config.yaml
rope_theta: 10000.0
qk_norm: false
init_std_down: 0.0
decay_fraction: 0.913
Each number is 500 + 25 x the weight over its row's rms, rounded and kept within 0 to 999. Layers, rows and columns count from 0. Numbers have three digits each. The size before them is the row's rms in percent of the matrix's.

# layer 6 MLP gate, 1344x512, rms 0.089, rows 679-715, columns 256-383
106:511509470513543504464487488514468523476505471510472541437461492499499524492533529514465545515532502484539476523540517526499525538476503503524461512508495496503503429495486481499528494476567552505494514469487485500480485514539497507470476496507494488483487496478477497504526522472541490483475512502444518555516500495512526494514522501506491513438506519446487478468572517544470496461491
105:526483462540501519483529514529501470474474490506449497557513499496455504474474505507523496534459494550507526528535541536463492501493487481484511509518510479526538471512508509474533490530495471509487518552495501537517478480502515463531455496493518503499519540504510511470478459495501470496521510530480468548524501495514471529417457529538528493512525516485507453488505507540485545542476
103:489491455455485486550500540457536500486482467485498555430487515491522507475520460530492545491495478462506507485490498493485523511497476503478526487466499460495476516482464488507501489507513493490509519478519526496509536513498556527487502479500553512502461509506505482500475555496498471512528493501487500529518456474542509491492494474493508478517439469474516477504541506487520483496536
100:537494499499445471487515482513546496477467501500473480484511507473483504473534511515490462483494537474474497526539505523552504473504475493487502456497505535500506549506474509501529497524557502511471487537520520553502491525485478543484508530482480529506515528522541547483510514461507484507494471538503464481449516480506483536461465497487492465462525540499517459497512430495519511507483
108:509489499491513485515518504521463464483473478536516494505507474494544478527504493498521446539515488554509453523499500508483527499532505504467531486461489524488486470514538474528480505522482540535513478479513493539474509452491500516499512495502450502546453496535447472503473501544508513495502427495481502495513514526513528508545462544486518504537505502495458505498535536464531484500474
098:487485530487518498524522492518532528519482495491449487529476502488493553491513553440538511517546548500513513461523512527511495527479495469458480454529543511495499535471552491551477475526517440525503487507476504508452535529498482474525539509502498499488511461504479514484533470498513483488462506506481518534506500492513526507515464485524512489501509503511529506501448508546541480478542
107:503524486530469437448553525509455480495504469532462495506519533495536500504508479497533507539533495497484519486497465490482542525501552491498508496466523467497526514498520504535474533532491450511550532531512535531462565463468509521467466508486511473475533500537472482473568531498513461489521467486511493552500513549526538496496483513501498497511443493494481536507501487552480451497479
105:509512484488545517533508486500488558464484510528529455514454492485507530505478491484492504511471528505499524522484507480511518483474524550485486512526438499518530520472474506544533483528499524485509497474541502491479483510549443465491489481534474508478487476522504488480488522458509522505476537492535490508475457502486523511482513426502516511478519529493539498499506488507514515520483
095:503516454508510492533517531468514488420478503503496511480501464524486487485491531475490505495528494495504482510494499516533465486524512458509504464523510439528495489526534517469511514484493484535456531494471495497445494514494493480497503503535478501474459485486493497499492468446514486508499474453501526529534488493490497539495531526515486534496498490519533517476488522531516501456507
099:478529580514531499476533509492510467478501539527508512541475520524524483493542495512562519509504505524448476519491485539489495540521507491500533479511492508509570464536461511542478528476464543483519519491489492481505530499508512510480519500523543531487506485459471561481492533481488501537502497560471508540534476519508480547497491484469504450506513506483559476491535484483482510493486
095:488497492508504470475481462510524479474489489492544504519495511525532503486508504482471494510476444520486533534513456494508509504461494477500534492474517485502529516494475500487517505504511508475493430482527559457524484487501518513479505507453499507468517511481507516498495464511537495544483476514465490512516475513462484488499519466525545488479540516496540493521551483476505474486475
105:500540518498512517505564523489462457514505479472476516498517522521499478534549508483496503500526511500450511512501506505497507463525484431551493517492486506476482511490478525530489501499542477501480507473459502455472468525475548461543516474524509520510500481513486467501504488488480513492510530499495537497504499513546519501478503470497509471437486515499516508486549461538499445528489
100:488511490503512520498495458520448506497515545471479463496514492550523481473495470509504461541461516526522489493508498468521523514503477503478519547492491493487482490516513500486523546501519504491494521503481523483508498481488459522545541520502491529445456540526484499541532522506486523513551479496483465473543511529496531480484482497476515472462494535529493444481456496512509490480492
098:495513524523522480500488505496503501479537479553512514529511459512486461509482479534479503485516512480474497490533483465508541512496525496536500521498509523524491496541480554515516521498513493513475535501511551463529539453508511470470529484575471467527463494490505496467509507455494512550490460469493525513510483534473504508527479498522447475518482542521508498442484493507520496541524
102:452501485509475530456468491509541499508474528476487515541505497523449515472495486446493539509463493468513460508495470489514499508472528510466519520483499485474501496518520523513469460509518490530481497519479489499469493431488514497498501474510455514499451469556505460471547572483490509495487529487508481481513520509517481495527533488526510533480500520505478524512514517474490503480483
101:508486444520526469490472492454468477496476525503456498474515513505546523498496494531521513502513482538467517491487496496505503483505500499524521510501476500512447473480492504497504491487501489559473510500492482498481489494478480550473487489515500508503550481529507495499537509508512499485497511477470486494498475521493529521508522483499518506505481453509475509509533461551486507521532
109:500479447512517473504516500501505426488482482456520528474548489510527461507450520510494493497423531499461491519495511497501472513523488493517473505482515501507515538428507500506471504500493492500494509487511428492484502487491508528499484546560486503488492477536491510514482513561454503533486514498492533496501469519504535473455498480515505520494450549540534476514519487461517455488500
100:495505485489502471502515465538512461496460469453516499484473525495486478535468496541474535448512535487511514542478533527522527494500492485466455502457534451468499473474517490524505534495519483504483492442511479514494513505508509506493501499515503455485503487511461515517505522470521492533560501483464512459503464472465513538523477482498497496473523510501498521501509489501505524502534
103:495487507508508476510528485469521460498512494469506496501507492542540457485497533489494483517501475500478472470516452489468495537502482498481514484479476501500485494541575480513485476498496480531540506500492547489537524499510510521527493492480486446516484508492502466482548519532481513528494504496497460525485515545535482496527507495463573479470486487531514460471479523485535486507513
107:472496498539486472490512515490505506480488494473497470517484470489529491497510513517505478539524459528492480482514478514530495512485489528479498531472519564422547506504483482499531457485482472501507480487485454506475485507488482487479493477540529503501492501531483479531493463487498533498479503505495536482457480513512468488537494483503515506542526487487504520479491444509494551503472
096:501479502522494535458499485446511519467547528498518497494530492494494468533498477503465478500515541464494530542535510493432500495469482514484549503481486474517465502493515476527540476542460542477465469507516501486486498528538485512567470508549452495495532477492518505548493550457513457454504490465499493481518457560537500530520502491513516508508500498475515477494528483493469536471526
094:466471504501526472505522524514512497506517484488488512486477524496485485507525534476555537474483557452535473491477487494449509467501462468508469512530492500459521500503532507489479470515481532530501503479504486473523485525495496505501473532553513518547490497551515472482488462509471476468477506519485541506493524499523444517498499525491522509523498467517457499503497514489512459534517
100:516486491479515518514460484531559503500508510496483498543496488503530486521513508490491530486493468495515538515482507549487507465508512473496513491486487495472465516461446522477465510446451553461494473499513486469470534515488490458466525541523511569496532499514468572456521521489486471500483483509507507500453476496489483513491480484486467519491554493474513471491493467510533495499541
103:519505517513514513490514444472474492519484528493502486532522517547454496531489502522496470474516521524524456519524492521530497513530485478461537506488442487478450480486507543511530519516527529517471502483504496513488530529486502492518506500526516541506482493479490522474529496501452537512497487510500544493476475479492502493499493528503453539496487464472516488497513463520506470484520
105:485492476472501494476497467490524466552502472517504502495580514521539481457471515530535521476473502508498443487530531558497475476499519489487475554494494499516461475457446452536523514446487528517496517544496471504504516511482512539551544480475535488494481472534491551458465489509493494530517518465506507481512437549476504533491497493533552497501501498511497518540469522464562489468514
097:532501488526473494482503489513515461493496462566483526524543472480513488519483511462507514503488489496455501511477502474494508504472550554462532479517504432506492495496533543496516537493497469515518492525483504520501460504511520502486528512474503500501574512498459473511503507475478504484536527422530514485497460468488467538532477459453476476463493468498458501479459474526567502473484
099:492536491507516478500518498507509468494500555499498486506457520480493498495466498526532486518557506506543493499546490492489482508499502505489526509528459453540517508554501517469496478509467483521532510499496533468467500470518469513511474507504564449500503498541508524482499514469478472496485534538510516552530482504472499534474495504555518459531500493528452513497474480517501492512495
094:464455513499482480476481494491470519529513502575484484506502472483543469499504468516487523494451508488523454465474478511507509537511525501492529502497504470507512464482505487519486524468507502478485477478487484509471465535509526467526485491483535502510509495526532484519498501510491487468488455505489481528510485546489528459501502514444486527485496496445481511509475491506545521524457
091:493486474489509478487475454533472501483455502539493520499504529496445488503470521488538481514474516550520486482521508511477537529496470477479513512453463474522509501512511548469477534509489489469458520487457496478473474433509490471511482444464468506545518504513465514503519505515509477503512488501471516516471491545481500448512544492486525484516518514522491483508489510462489479471465
103:529514494497487485536558487503497482508515486480477481508522482496530473549470527518526532501501500509481491496510498534451496538504482446520541530534495562545462484472505541505507506441540511499513519492503539495493448464500544513465512427411507505467466476515505465535541517484503485471490511489461444516500523472489506522464529508499499545468511541507469522499529511512501501501482
106:470487507526533432518544518481429496484481501499470508483501486513506499528493510554506452522500506488514509514500522495511515456523529511512499496508438522484437555506479494466448511490504460496489501484524531484500481495514522488458514518498486515462495485479483524494525516468551497484509498506543479508460479499521514497511477470490508472528473527506456489487483457478536465493536
097:471536528527515489507506490549554472494506543473529478505480482555485500509500482499497494501536495477495507485510511512463505507488532484510493542483472490499481523493478497469531446521487504524503533496503465527526492514523519428533484521500489494495508519541496515506492503491475477495501552510567534492464505533494486565493468501493497518488462526459504479490519535494485530504512
106:464478508505486501507466491506463533479494522549527494482510467502497472516472511502486508475449546516506487496486451521459506477502528437487542458519499517473527503541469477490480510467516473465500460514473501519473518565506446514502510480499525501500498514484475525474542478493582517496537485516502505480488463491507534490522484504455516478534524508492511475491524497477516478518491
100:494467491508509482551516509502518472492498511553479524483466469476490506493488453497495576538511542501515496467502463511499487472557512454506484471505513493484530524492499541489542505459488466533491476570484531494534498521502470479516492538537509469499483488482470482497505474531538446474486478514481492507503484545477500494511538512522465494484420530500520475476497522522519485503519
107:494494500515510451518490525528472540502479484513495497502504497483534520497496518518522505510488518528465492497466498556532470457507548488528557530502513496451490475473469463508513469482510503476492511495478492453508471479492496487468504499501538486489513492515508476507472477481519481511519498497500503536499483490488489478495523492511490469488503525466467459555522493457509466523481
092:443474489482504503504499499533478475489482512534476521452486520518458489475486499528546481526504487507514515501480446470466519509498530539511508509507472510466522532493517517475500517502493540471510520539521521509552553476482487435534516523469487511489512538478524507522487473500487488508475454496467468527504504540470453519519537447468486541457485482475508502469507503501493494502516
100:456473497531547490519462505480476485468469497475494513500484499512493534516491463525499505446514531485487467480523497502497495492527465460471479501504508515554524527490494495527518478446499529528506490519463526476481469504461497524499488508507487499525485502496483496516470431456476479438476496483477519498456499504521470460556500497493511524475479480504518471464526497550502541487522
# layer 6 MLP up, 1344x512, rms 0.0974, rows 679-714, columns 256-383
099:490514493465509444465495481485553440488456482564542496552495460487528499468451507507475482478476482505496525511495540463517478508450501489442527476511514516475517510472526490494490495506510495537517544435500522512510464467499513551506516504518518502516464530485465477463511486501483519500449492532492478469499485524507520477484501568509502454495533540525545529474472520538521522489524
108:481461553471556509504444500516465539512531537474470526484499495487472498498535507527504555472509521484534453497473517492485495528470491520510492470507519490467489510477495536500473472529482487483551533480510517521485482520503503522508511470515511495472437485476482507507514489519467521492486453500554491485487506476489540533495543522499502514482506510468519474491536480553507441477531
106:533497455471501507502490524491494491503482502480510450501524501485513478484473483478504498495524481496490481486483537490480514486489543512453499488478499526555524499508512506519503518523525483520467497510501474487490548510501490466510512496469494457486508503457494500514529535550516536465520519520508516470526492485495508476512527523480520544481474456530505464480492475468490475501515
099:517503489476505469513469516475470510511488510516515487566519448528492549538487461510488505473494497455510503532520529508477539480507480529507493508523497509531520522514476479495494495476519474496460511485509540533496469461526555465484563518480488495506520484532505480541534496512452526493497472493495518495478510519534500488462456490552494524480486553499469508469482495526510487514511
112:499502486541486492500531535484484482512483494484481500508494461513442490504487538506447458506529488455499495461507556479499524473476519487517539533516434462475505527513483479496494498476508545465466506510488511458508502482457545469510474550487521518512498472460518516543521454508514507446534487541504470506500516499526494457457515535508538487520471528547474472459500499487476470474478
102:500513508480501507508507468557498508473519483508510480480476489541479511514524531492487475492495491468512516515529508481485495497480493464498501524476496478482496497492486506500512489527508494527513519509509526481484477475490503473507535480462496521523526531492527497531527539503500530496484508489516510493561507469505594506469475527533440481469528492503555474472453516476457498519489
106:514518441497492500515495509517511459518521493506476527485496485522465545502533521503525499495500490526506517481561523513527513497519510541547472492537503491513470488514479473489518459547480492470470513482471488471543452455492519529480491493516486478512540475500482483497541488478495491498510493497506508527513457535500478502517468526492446547473529535484519468514453448479486473509491
112:491512534517471483508499524498502512461491450461497511508540521449495485538463518511491510504518501492496466523475465503492494510528514521493507524491497505584493498506499466474463509545524525488471513483484467509505502518472457484506451470493476516494521489508486488524497482480508505478513510502591502527497494516522457490479533508488519490468491490521484484496507481503514510555494
091:499486477482496509475567503521459531496513489446496499518537485501499468505538529523493511496515478540552471503496463473514498494460512469503465495464485522519465495539463460515534555531529504493468499506479494465512576506495496543476509505482509527540451488535543543488520522525535466510479514508511513472491512532497462554501540503486516481472457475524480475479494479515509533522480
096:482512498496511475484487487462471484512539514477509513490502492510493493473512517490531490533426517505524501464492537500521494468498516468502448501471519459514518514449522495478491518497492495504514475507482518457539488473486490491512513486501489516512507524484517499513519496528539474527537482508512493533470452516562505476492509498520477466518524468518454534527496475513536472463523
099:531483527515481509515492470482493490516530459491508487497520468504497498498494523460486494475525460549488503513506483484487497521517499552461497469467518506477490539520516493528484514504533477515479497492505480469468468471462493506493497441488485511516536482504468483473463523484492492461533523519532518578484489480471496536484493533494494487500528536529526517473483469529471488514533
101:505509479499513510536467435532507483522518515502501476512487501522526513474517488508516492513529520527481500499484495490520516522515463478478527498506485501511518482475512548471485494551488539523462514492523511513498497506530506515479564453519481538542483523511487509509549567546512544535495479495480467526517549469480557501506423491481507511518521502479475500491533504504530501483490
096:449496501518496527474460513530496473519489513522511483514555482484509540465524508469519510518464553496510507472462524507514479498492502496512487492484531495486545520471495526526507547514474452472484492491565570539488521513514504519489504430500524495527498494496473515536513523481520448511478502498470461490511533482479491468517461531502505478523484507546538558491509499508559508513498
098:494553501530445494514514524490506500489534486517522524491481504518518510450493502497500503467525518505463526548462492533549512489529450505510525505486507502500460456549491499469520495504454519526505484471491508474438510469510465511532490562474497470477490474484492493516504509469555491510520535512500509502501459450478508474503555509453523509514514473511493488469452499531480498513530
096:449453555505521509503500517513530473480479526505490496485472489498503467507469489467512483516500501463519562463510512540500521494486518502511461508468498505515503469519502522510510472473519533491510512474479490470472483498497483512521510432479497489518546482474534477503513523505536485493530497498492495465498486448530483446482469525517476517534496519514556504494499518487512486534432
102:542487505526460489489474475545472554479475536514498478547528500542529511502489506506485498502498402494496490509493525515469538501519515488504497481515466481501467493558510459486523473509457489497456494489471523550525501534500526485520538466525498475500561521472470473550485500494494467523475486441522486482534501499470512520493518505479527470457503464497500532485504497515485519496514
103:532497476492498508499541482464464475476472496506477502528523486505485477505484475450503513497498541500507525520505523513471496542510478510489546481490492502499514482459540479472522483524505510520510486481510495505538500511491463481448481515511484517480509485518475494475515496560446508475473532483502483492521506474470495485471526544459485495476481507470518499478479502499521473537464
099:494505504478490508534515535509498475479491505475497492454525541488506549514476485507514480483467528465492522486495502521514516506533523484499528508497517533529495486509511480493455475523530502512523479449466477561477519497524537489477508526476468511517486549493478463484515444509515481491504491469495491529540512458443532483477518493516468502492557452483501568485499505490507442478495
101:544524528439468493498495533481513495536470479515486485508475482517502500439545483548527529532510510454460456507471482494482468560477473487505485501503492500505517491479426512508482471493525482529503492484500504507486484537477508511477482499457480493508468481544542501523515512490498482433507508545496532552529545446506456463468475517512489477500485514489525498537499471540456500504499
104:520523489515447433468493554472471517455555498491506464526515442499474477528510483489450527488457494443521482481500485504505491526514541502499506485498503506461501520491519483519504518503506522505515492460512451498506511541521509537491504469532505517455506534522482518516527514490501540521503460521488486442501502517483477477464477496488479511503511460527484498526518503489459527511495
095:504462505459500481499500555504489479493528538510462506549507496532517481522512491482530450493462515464487487490495515486508495493487477501506483504525527516495462479493497504536483524464500531491528516519494502518537500469485490505477493453469496519472501531516438476489510446524508557488444519475502485528493524530485503472520480456474460508522511543496470493500489510540472478517482
100:492455509471523514464510517519514505524481497517487520461497514524491459457542482478545476499489514524469467483500484525529492503506515513571494476498528511424504465534502513493513523513495508512505509501487530458491550475499515527493522475527492480515463459511500556442527473488516548486494441526547508474498481490478463507550497498478518530522494532506552515496471469440540513477494
108:482482482475530496504525522487475467526505517483470483475485513530500497510521517480543511530521485469509536493491500493498509514497501471532479475459546537502539509525455492525536491521507488495542504470489528496476496510451476494455508491504558550484501490539497492462485499479478507475518497484476461493532513489514517505479502500499525502492514505523489515480514481457474476534500
098:538454500472499464493475482505508488497504472504505550486433496470471492523546486480503497547518495505467540556544502507548501509507529480517523500494502500489493501539508529470482566534483517501485534480482491462518515548483511507504517483489477534485499451507480499515461538472487556498508508497552494498488493483440507509521470474449479487454483540500480509475518526527515441480495
109:482465477466515501489522547509468515549497494458463468497483554501493491499500533460503474505518504468528506491519468470480495486475503491501474528520524485477471519474526479498473493527535518462536525462489502503447484519503469480520424506562522466483543481531519517501463483515532570501451496491472511497453521503536564512480529505490498493521523539514512510510499515513497516540504
104:530531479520522497488463511552489497486528505530470538495451494488513573499462471505546525506522445458495495516533546523525504519511524529515557531507470486473497447501525482529521463493441485493499525517490492534495494471453496478472492482461533514490474505552493469501553511455522517471552530488532483519511532520504501513457520492507481485521493492529502509500470490483504485532501
096:529502461514482499468564514488529532513496522517446507532509505490491509513501491483477527497518470527499443493519477536503482489484524525481498475561532480468494512501516527535535548483513472511492523477486500470459563526481487501485497502528498516491488503470480488522500501479503500488516476530450499458556499520489581544473461514515538491466482498566500544497504524533468495490528
085:496516489532513436545473495491497477463493484521494499475474470502504511494530497485527535523482510459466502438530512536508453492502500509510516526509535514545501519483473564521490525463553494496524494485507501470444490486493482519504513493535478515489490498532516521511516456508500495514487463490487540510567506473467503483473502526477498486468489510505542505515509469519537489542516
096:456518573507501466501517508527498520474534464496502498495507543502520523508487510499466473511486473480509533540525489492527435531514515503542506484488520508488486477495528510493524482489505543518537522489516460502485428520481450507494550544527500537480484461451490490475491498498495540514518504461488512530522491483521490494510469528512516530456489473457531438422498527459499468506564
101:513514495515517500439509508438522562488484543506515471540538535541497499481441527507467502523512518527526526490517522559485477475487477500482507451495525490527488499449520508540450472519502504509481467517519523477492537483560508504562539515510476493490512489494486504466478506501459453472471529499487516479495510496520459455522490550503472484519477494473489463493473492494512491497516
101:502510482501497459467445481516489472499439574509450459520475515491487490502465479515474501447493477505486479462506517516538524473500487514509538511479459495519503546501532492468496464501529475500521543509538536474525484528498499469480491492508483489478481503453485527522522515496495522517463513521546492511509493508545492553500497465495477509511448498454524457490518463485492491523507
101:479493528470534494519497495510436516476484489497502480522471507498533502510506529509500509506528517529489515523513505571506500497518531491506462456483471513502466509490463530474508448500544494484514512503502487514474485495511477512514469513472460473567499525533539540501452479480481515511508443501489436503455485522507520503500515486493501490491472470489493494539548453516520536507469
102:523541489485476491485496478524507496499477523508473494502472472532457518491508527524532565498487479490505540496513485474506517515531518525485451474553478482499500525487486515601454457500483533524514521496488512520469495490479515520492513536533474458489531491511499497500504482509494505531496483496501556435488531504491524451512534512519522528546495483531483527557498519480519501535514
100:487498503532506485465490507526556509472517505459502488484510494477506540474510478511522541508495460524524468474515518485496517470480552505446526522481499466486502521441459542532493453490506479559486506470517511503497484482497496465534487521505479480532504495489494485542531576486490495461478462480509546526491484499494456503469472493481499490529470483503489504474467484522562529477520
099:497505514476452498498517493508452493512502483490526451560464519470450531553462500448519516488491492531536542532513507548490541475518478517504528497474433478488472524488522447511494480511523511498488535521483493500493512550491486517518479486524477514516528506491498470532489546454479459468501512491508486524538506530477501524496447504462518496512524452507480522474484473530501497552497
094:507459483517519525495497498465486459515514511471505513546496490492507500477514480515488470501500500482469447485448469443529525476506458522508547492470518479496491520502489523478471487465543516495527547483459498507500528493503481518453493507510528491497488493531509527478489521487525468505544504511470463445457553480512530518485424514499492500490518499533481512468462511485508497544504
# layer 6 MLP down (transposed), 1344x512, rms 0.0846, rows 679-714, columns 256-383
101:454461520487527496542502507508574474530468503536471502510489528453485514533500448442498519530525519481524513480507506478452533502550522493508528477490487503468522507541506496515524450497506511537495517516481522508504481498494529510487514560466510522464535549495518511490479513534481510479470501524523499533518522471482438537482468527532468553537454512519532501472496533454504471470491
105:489490498502462502498490470546519534526522526477500529514459501459466516493528478494487499547511536483503493480534469496447490465498523520517497482490484509457516454482492500543448530499533503462522464473480505504488495468546506495519502478532461497529465465525504503491493471478516525470528496522558474508489492524483501510465516500451528479479505495474523515499497515533487484531476
105:530507509477526513493478503476538484498448488475488478505482509521500480534502486480524501459488521543499498478501531485508499477511504472490472473518476483531494500477484531488489512496484528460461524571475431498513507472484481478492478446490501505537466492484485492515508508514477523477455490544490491476482531470465522494476496493539505491536470552519496515544477506528468528468474
100:507537511508454534466521517488496488483483453501529517485494451455468500505504465462463529508511507480476503494490463516523508524504494510518513526495522515468520512478510557457524506500486495491487498503479503496487494493472454469519509505537461488461565510514542497508489481500514461476480490520493468501502538546490477484499522519480537495513477500458505482516493513546501506511470
108:476506505522515545487468483497477453521525487504474543472513522476537463482494517499466466492494498512491500487485483511516485461502507482473498489477515497479495535511538518540546502493531534500510458518499517488457503475533530525489514492484480499479539490508569507458449500538471482540460477481470559491494478490533514484508474488506510437531551475513512495481484457532488526463475
097:490482504495523459491523519479534525481497517486439516565502509490528569520524537467477520532506518497528533487521499536477465535510433538543539477471530521533506528500519503472466494497485496434546521482509522504525488490449494503486494515515482532490501498498515528509470484505526507483509523517509460502533485475534512532503480459525552497504503474541469491484456489484568464490513
101:493494522496485511505459530495519462514521452475472538497507517524526532463474482493483482503501530497545478574546561502454502491514532489510468493516481536508454484459474541470501532522532503537454491484488525492522483477528506499562518495501521480485492517511482514503461472501459490515488474486523516497480525496478475480513504473469490508534521513466493488503457512460456531532493
107:503494499507512516494436520505506508485529463500530499417487504481521512497507520497472468493536515492491439489480455501479507499495483487510485520501522502463489489506548500448508479505506504463506482511501483514498541509460453508485480526506493515505501483543512492450503548466492503476477485491568486532512522485512464499490516509466483501526542507494507458503528498478522514448519
095:522500500520428493514498495479507465500477523505513509483476539483515517522502496514431511477480539498478504469504505463497485520485504543469540539450529487493529501497460498531481523469478493479511495485539522487475497478514478512475487513492502475536483517508498493508554503455490500515515534473507478544477523487483513499437515460491482507532468513519520507502511516528500520471480
093:521474521511526485515504481511494514496450455512492493488523525510522496481498498501478487471469502502464483470511555504465465494487492456488457502470561484530529518457470491509492503504489476478483516523521501485500450491518501537539541499508495465505542502488490520539484501557518524478495568493520472482496525502505470457500496512462494543521541511539459494488471537514509512469477
095:452520568498495514475504523477493498485485446491501527502510522475516487482494503498527500499498524467497492479505540527530502495478503479498485527502487522523523489515497534476551474511502490471542525519478502470508518513520496477538491526528510521490539508477482510528499509539461523474451540535478467483529489483526489471506471520504500522508510503466488496510457497485511461467496
101:476498517524463461437492460522529545503509525473486504533550490511488514474505492496497486469480419475521508498459452505523495517513515472493526472489492530511526485546530487493489509504473491507502503543468491469483526526466500522498454532525522507490497504524503516495511538503531466518503484476472483503506470537493489446524527502513498538527484502516504558466454514481548499546468
096:507489483454552519517505484526486503503484494511474498478471475498532535550481477524491533490493523455514511476476491502486497479453520469482462485502518488469520496484549506530497532490503505472529488518549501522489520528471493515480501508537500501507474537496518468478508534521486494512482520460522507488461505489497472558510491432528510480507442507525476503488533489473492528436518
097:504477483486494547499496477496486500480518491488495510475483496468508470465529496495505516495482508554511489491508520497488522491491478462511535492506489473493500542479513505523537510497513486469505481483485432548503493506540491544506506533563498474492551483510509457515517555518532525548524485508476510487492514492555544464482502479515495512498506482499509542510460553515565482469498
096:472477518525473529488484507511484488487520518515503505514544481480487499521455496472496519527476456474459539470506505541511470498528505455541484523520477534490493534518556551527497447520468518502468461556506500518482524448511506476521509533492411522500558548509481475486514501460510501522513469522521520476491523524520502505477471524500540477510520479476489545534538501477519492516472
097:515477488461495514507493499466447513507495484490486492512463480514473540519503514460487529510498458559482462541503473461513508550539491450504513486514534496534467492482497488505492503508544517478500550506453512508500551516548527475499524491485517489527523491491495517520515529521495489510498505498457499473537502506493510482515484473499485523477480501502463482515510499494461509494492
104:464522524474472529512493480477509433508516476540481499505528473540471500506474476483476483472481486475493463472472511517515495517515459505479495488495495452512513556474472496512520546497469501518489511485518459495487498501469490554492478535502472498451465480485540511537479483492504510492454523535500518527496496473487506470434501485561497513492496483544578529537464459522502475509496
097:467485471482461468445485500498508474511524535480454512484473495527497527475524465430510441570461520509518502479521478517514532486541483446523515511483500498520542518479512490478526536471500503517479571524483483488505485479530521453453455494524501455514459518481506553497512487464540485493492485526456520501511496520447501532553519456543495499474460465487498473530506532505527526488520
096:541474540490535460495466464503505472524510448497504506496459487462476501502477491544530528498482487525474459492515490474497465487558466510527462507475526547483454513506480480493564485504508487544478479500461514509479476499462489488515497529476509501513482526519511478522542455500520420469524479508530506485501509472497492500494492549514476499497522485490538496520480535496539512595503
105:520491515490453486515459490545484504484520477495500473497527506495440447531548475500526457478476511506503530500513508542495497501472508488521470545506467517515497502502493506480503512451460507500529537494464492520482495509524485482539512491550492494539535531480486495475532497482507552501495515535478464531501512463482491541482483526468486527527491512511487492556484478522519522545489
097:481468506464497479482504498493526499451521489491499507518498490499546517502501483497529506477490513542547480458459493486519457500518504494459535486500526491530516500531466510498508519513486515487494511523482538504485507492466554484453510526479537498545531486504460501486572516474482484550538505483487501512443497498470549501541490499522525510503472506519466479505529490511542467501457
101:475542496537455533521516474538470503513465515497501492484524515487456480499525475444484516507472529500447499492509455517505578480515521490532522491528475490526490574522526513493494473461472486493519526510477509492526541487458440536496477496504490459472535486496522474505525512511495532472468524491488551473478476478495512497484533487474529495488483505514467501472500475490534509476506
102:484494499509530487495501545470458554541477508515505544513498505500475580536501470499471476473512462481497548493533550486511495527505518499512464465429505473505494483514503509493520501509516444491490535529459478527493488548474487518496489461507478496496501499514499518486517501493531479498543493490465514519527515484499480513525482488484487518491453518507484495491510455474487471489451
100:481488524473489474490528521535507484499500522517525481473506497513549529513501490481505514453489507470480491505457518513467496507505523493479496470491488485487511498506485462485488502539532503459525518514542495501514521534478448525468539476509489504508513550491471495476487461467491500507517542477530442522519492505499533532529526534457542513462489497475483507502481491491476527505523
109:469521519476461482486508543484505503511475513506476518467528538503515497515487475503521485538502502542522492548493500513509449487520495527505503525460467449498463496508528489522477512550500498500515471482499477516533513486490524449547497528541569497529452520544494483500498470540500529548478528512497514515502473493520501509539514528470506494547483473508446472497506519490498513534528
101:553506497475531505481507495503462523463491539508485502564507506511505538515528467496495496538519498470492506468459494533484521534484517498550516530498518533518463511516485493495502505476508489500484473512437498460498532479460500530474550511498517493531519504489509546487470473493491483547510469496484470500490480483492489548479536510472500489491491536490528504534493488497535520495531
095:505502492506486497473540500507530509502505504470494509562523503512462571548460509528484511485493519481494461492536528491505527495491489504493489543514466477511511489553496490458481508509506484514543483483524479497485465513517513516481487535527492509476438483479484526467540503443484510527494509530561472488493507489510490509487488475534496517502488505470536517433525504510476487524506
096:497552499504565544474537466508490511528500502487499447538511510492499470520495519479503513510495470505491511545511527520516542479492514512500455511513473468510482475512511510451492497521506501498509493485481490538518517500503482484520481492463453512502538487556487547525554514471464513507524502509498531448520527480510462511509497483537498520513497501525524503483493515522451510461451
103:528520535504523547470541521467507520533496448550479495507519473520529578516495464520498491485500524511460485516515482515535546499539482518508491508521507478455530483525472497513496490514508506508514486468516536464492485486504525507464545547549522523486492535525487486522499498526517483489503458542485458516548486512468496529492486489491516469458493448472527505518486502501497573468491
103:511522508486446510534509514443482523510534502518549508498489525503485480495473527542498543446442500482513496467519524536470523468482478479477543493511503501516505495485527483540481521491528488524512496487494497550494479513494511529520542487457487507491464488542470452510479514574487508491486494473516501455510483478482538486518498514497517509513566511469531511515457459515517462479492
103:509477525528486533499523504496508501474480505545531476477543511435483454513504502460525546517496455540502511471538493495492490481502493508517499496542485473471512513515471533440489450509539474491489497498524484506494507486535517462539535508512494456492479444524461503488537532463515479500478516524486506507530486479475525522502491436519511473450484531501527469473482506473485493490510
098:530469517485566489497497495480471525502466457536484497474501511478541507564486458517508498460490501551515500518503460488484494532507491465498483481523478497515498501538505442528463462498510499502515475467447512508497502513479510528512505555501504495525518529501526502516477480462496502519497503463490472505461500505471483479489510468534508470517467482490474521498527500508478510462507
101:526519504491544515478508508488474499541492483530504461532469541463498493515562518475507482511514549510446480500516508478483504530496542494491533466525488494477512515477495510511524515520511532497494499510512511447522488495474476476499476495490541478508500520478519521488482545536521472520483497492494446492549504521491483479469522515480504502456475555488534502511519491484506503464469
093:514500495494468483458515522504541495480517481514504550470519527455468458496503469538466532508508496506520469489520490529502486486500514512495515553518479523470506483490467490482517477509492471476517477544547515502520538525455491483499473497432525504482526476478532480461475493485546476518526472482465474527534465501489483507492521498438497513490449500437541490463477496495460492520466
098:505527509522576506471516509464515519503506562496500528501474461501516497528498506487491489539486492524515509477491467506513513472497522466518502525474483519509506472508505461513492507464467492519446499559534514486480519475466447553576458489513508497505470533481488516473455502510520525487487477558498532504516488532499520518460511442514473529529530533437479495467511534525497425475498
095:505500496521506481462515491526465506549563478513516482493477498487541527519448484528500546423507520503478529530490508492490548483487510454454536524502485508474487497534519504530485484489486532550515503508500461462527499486483484503512496503507457492494536485519523498501508464488481521524488490522491526484511513483507492511542503545471482493542551513505524482460488495502514458511459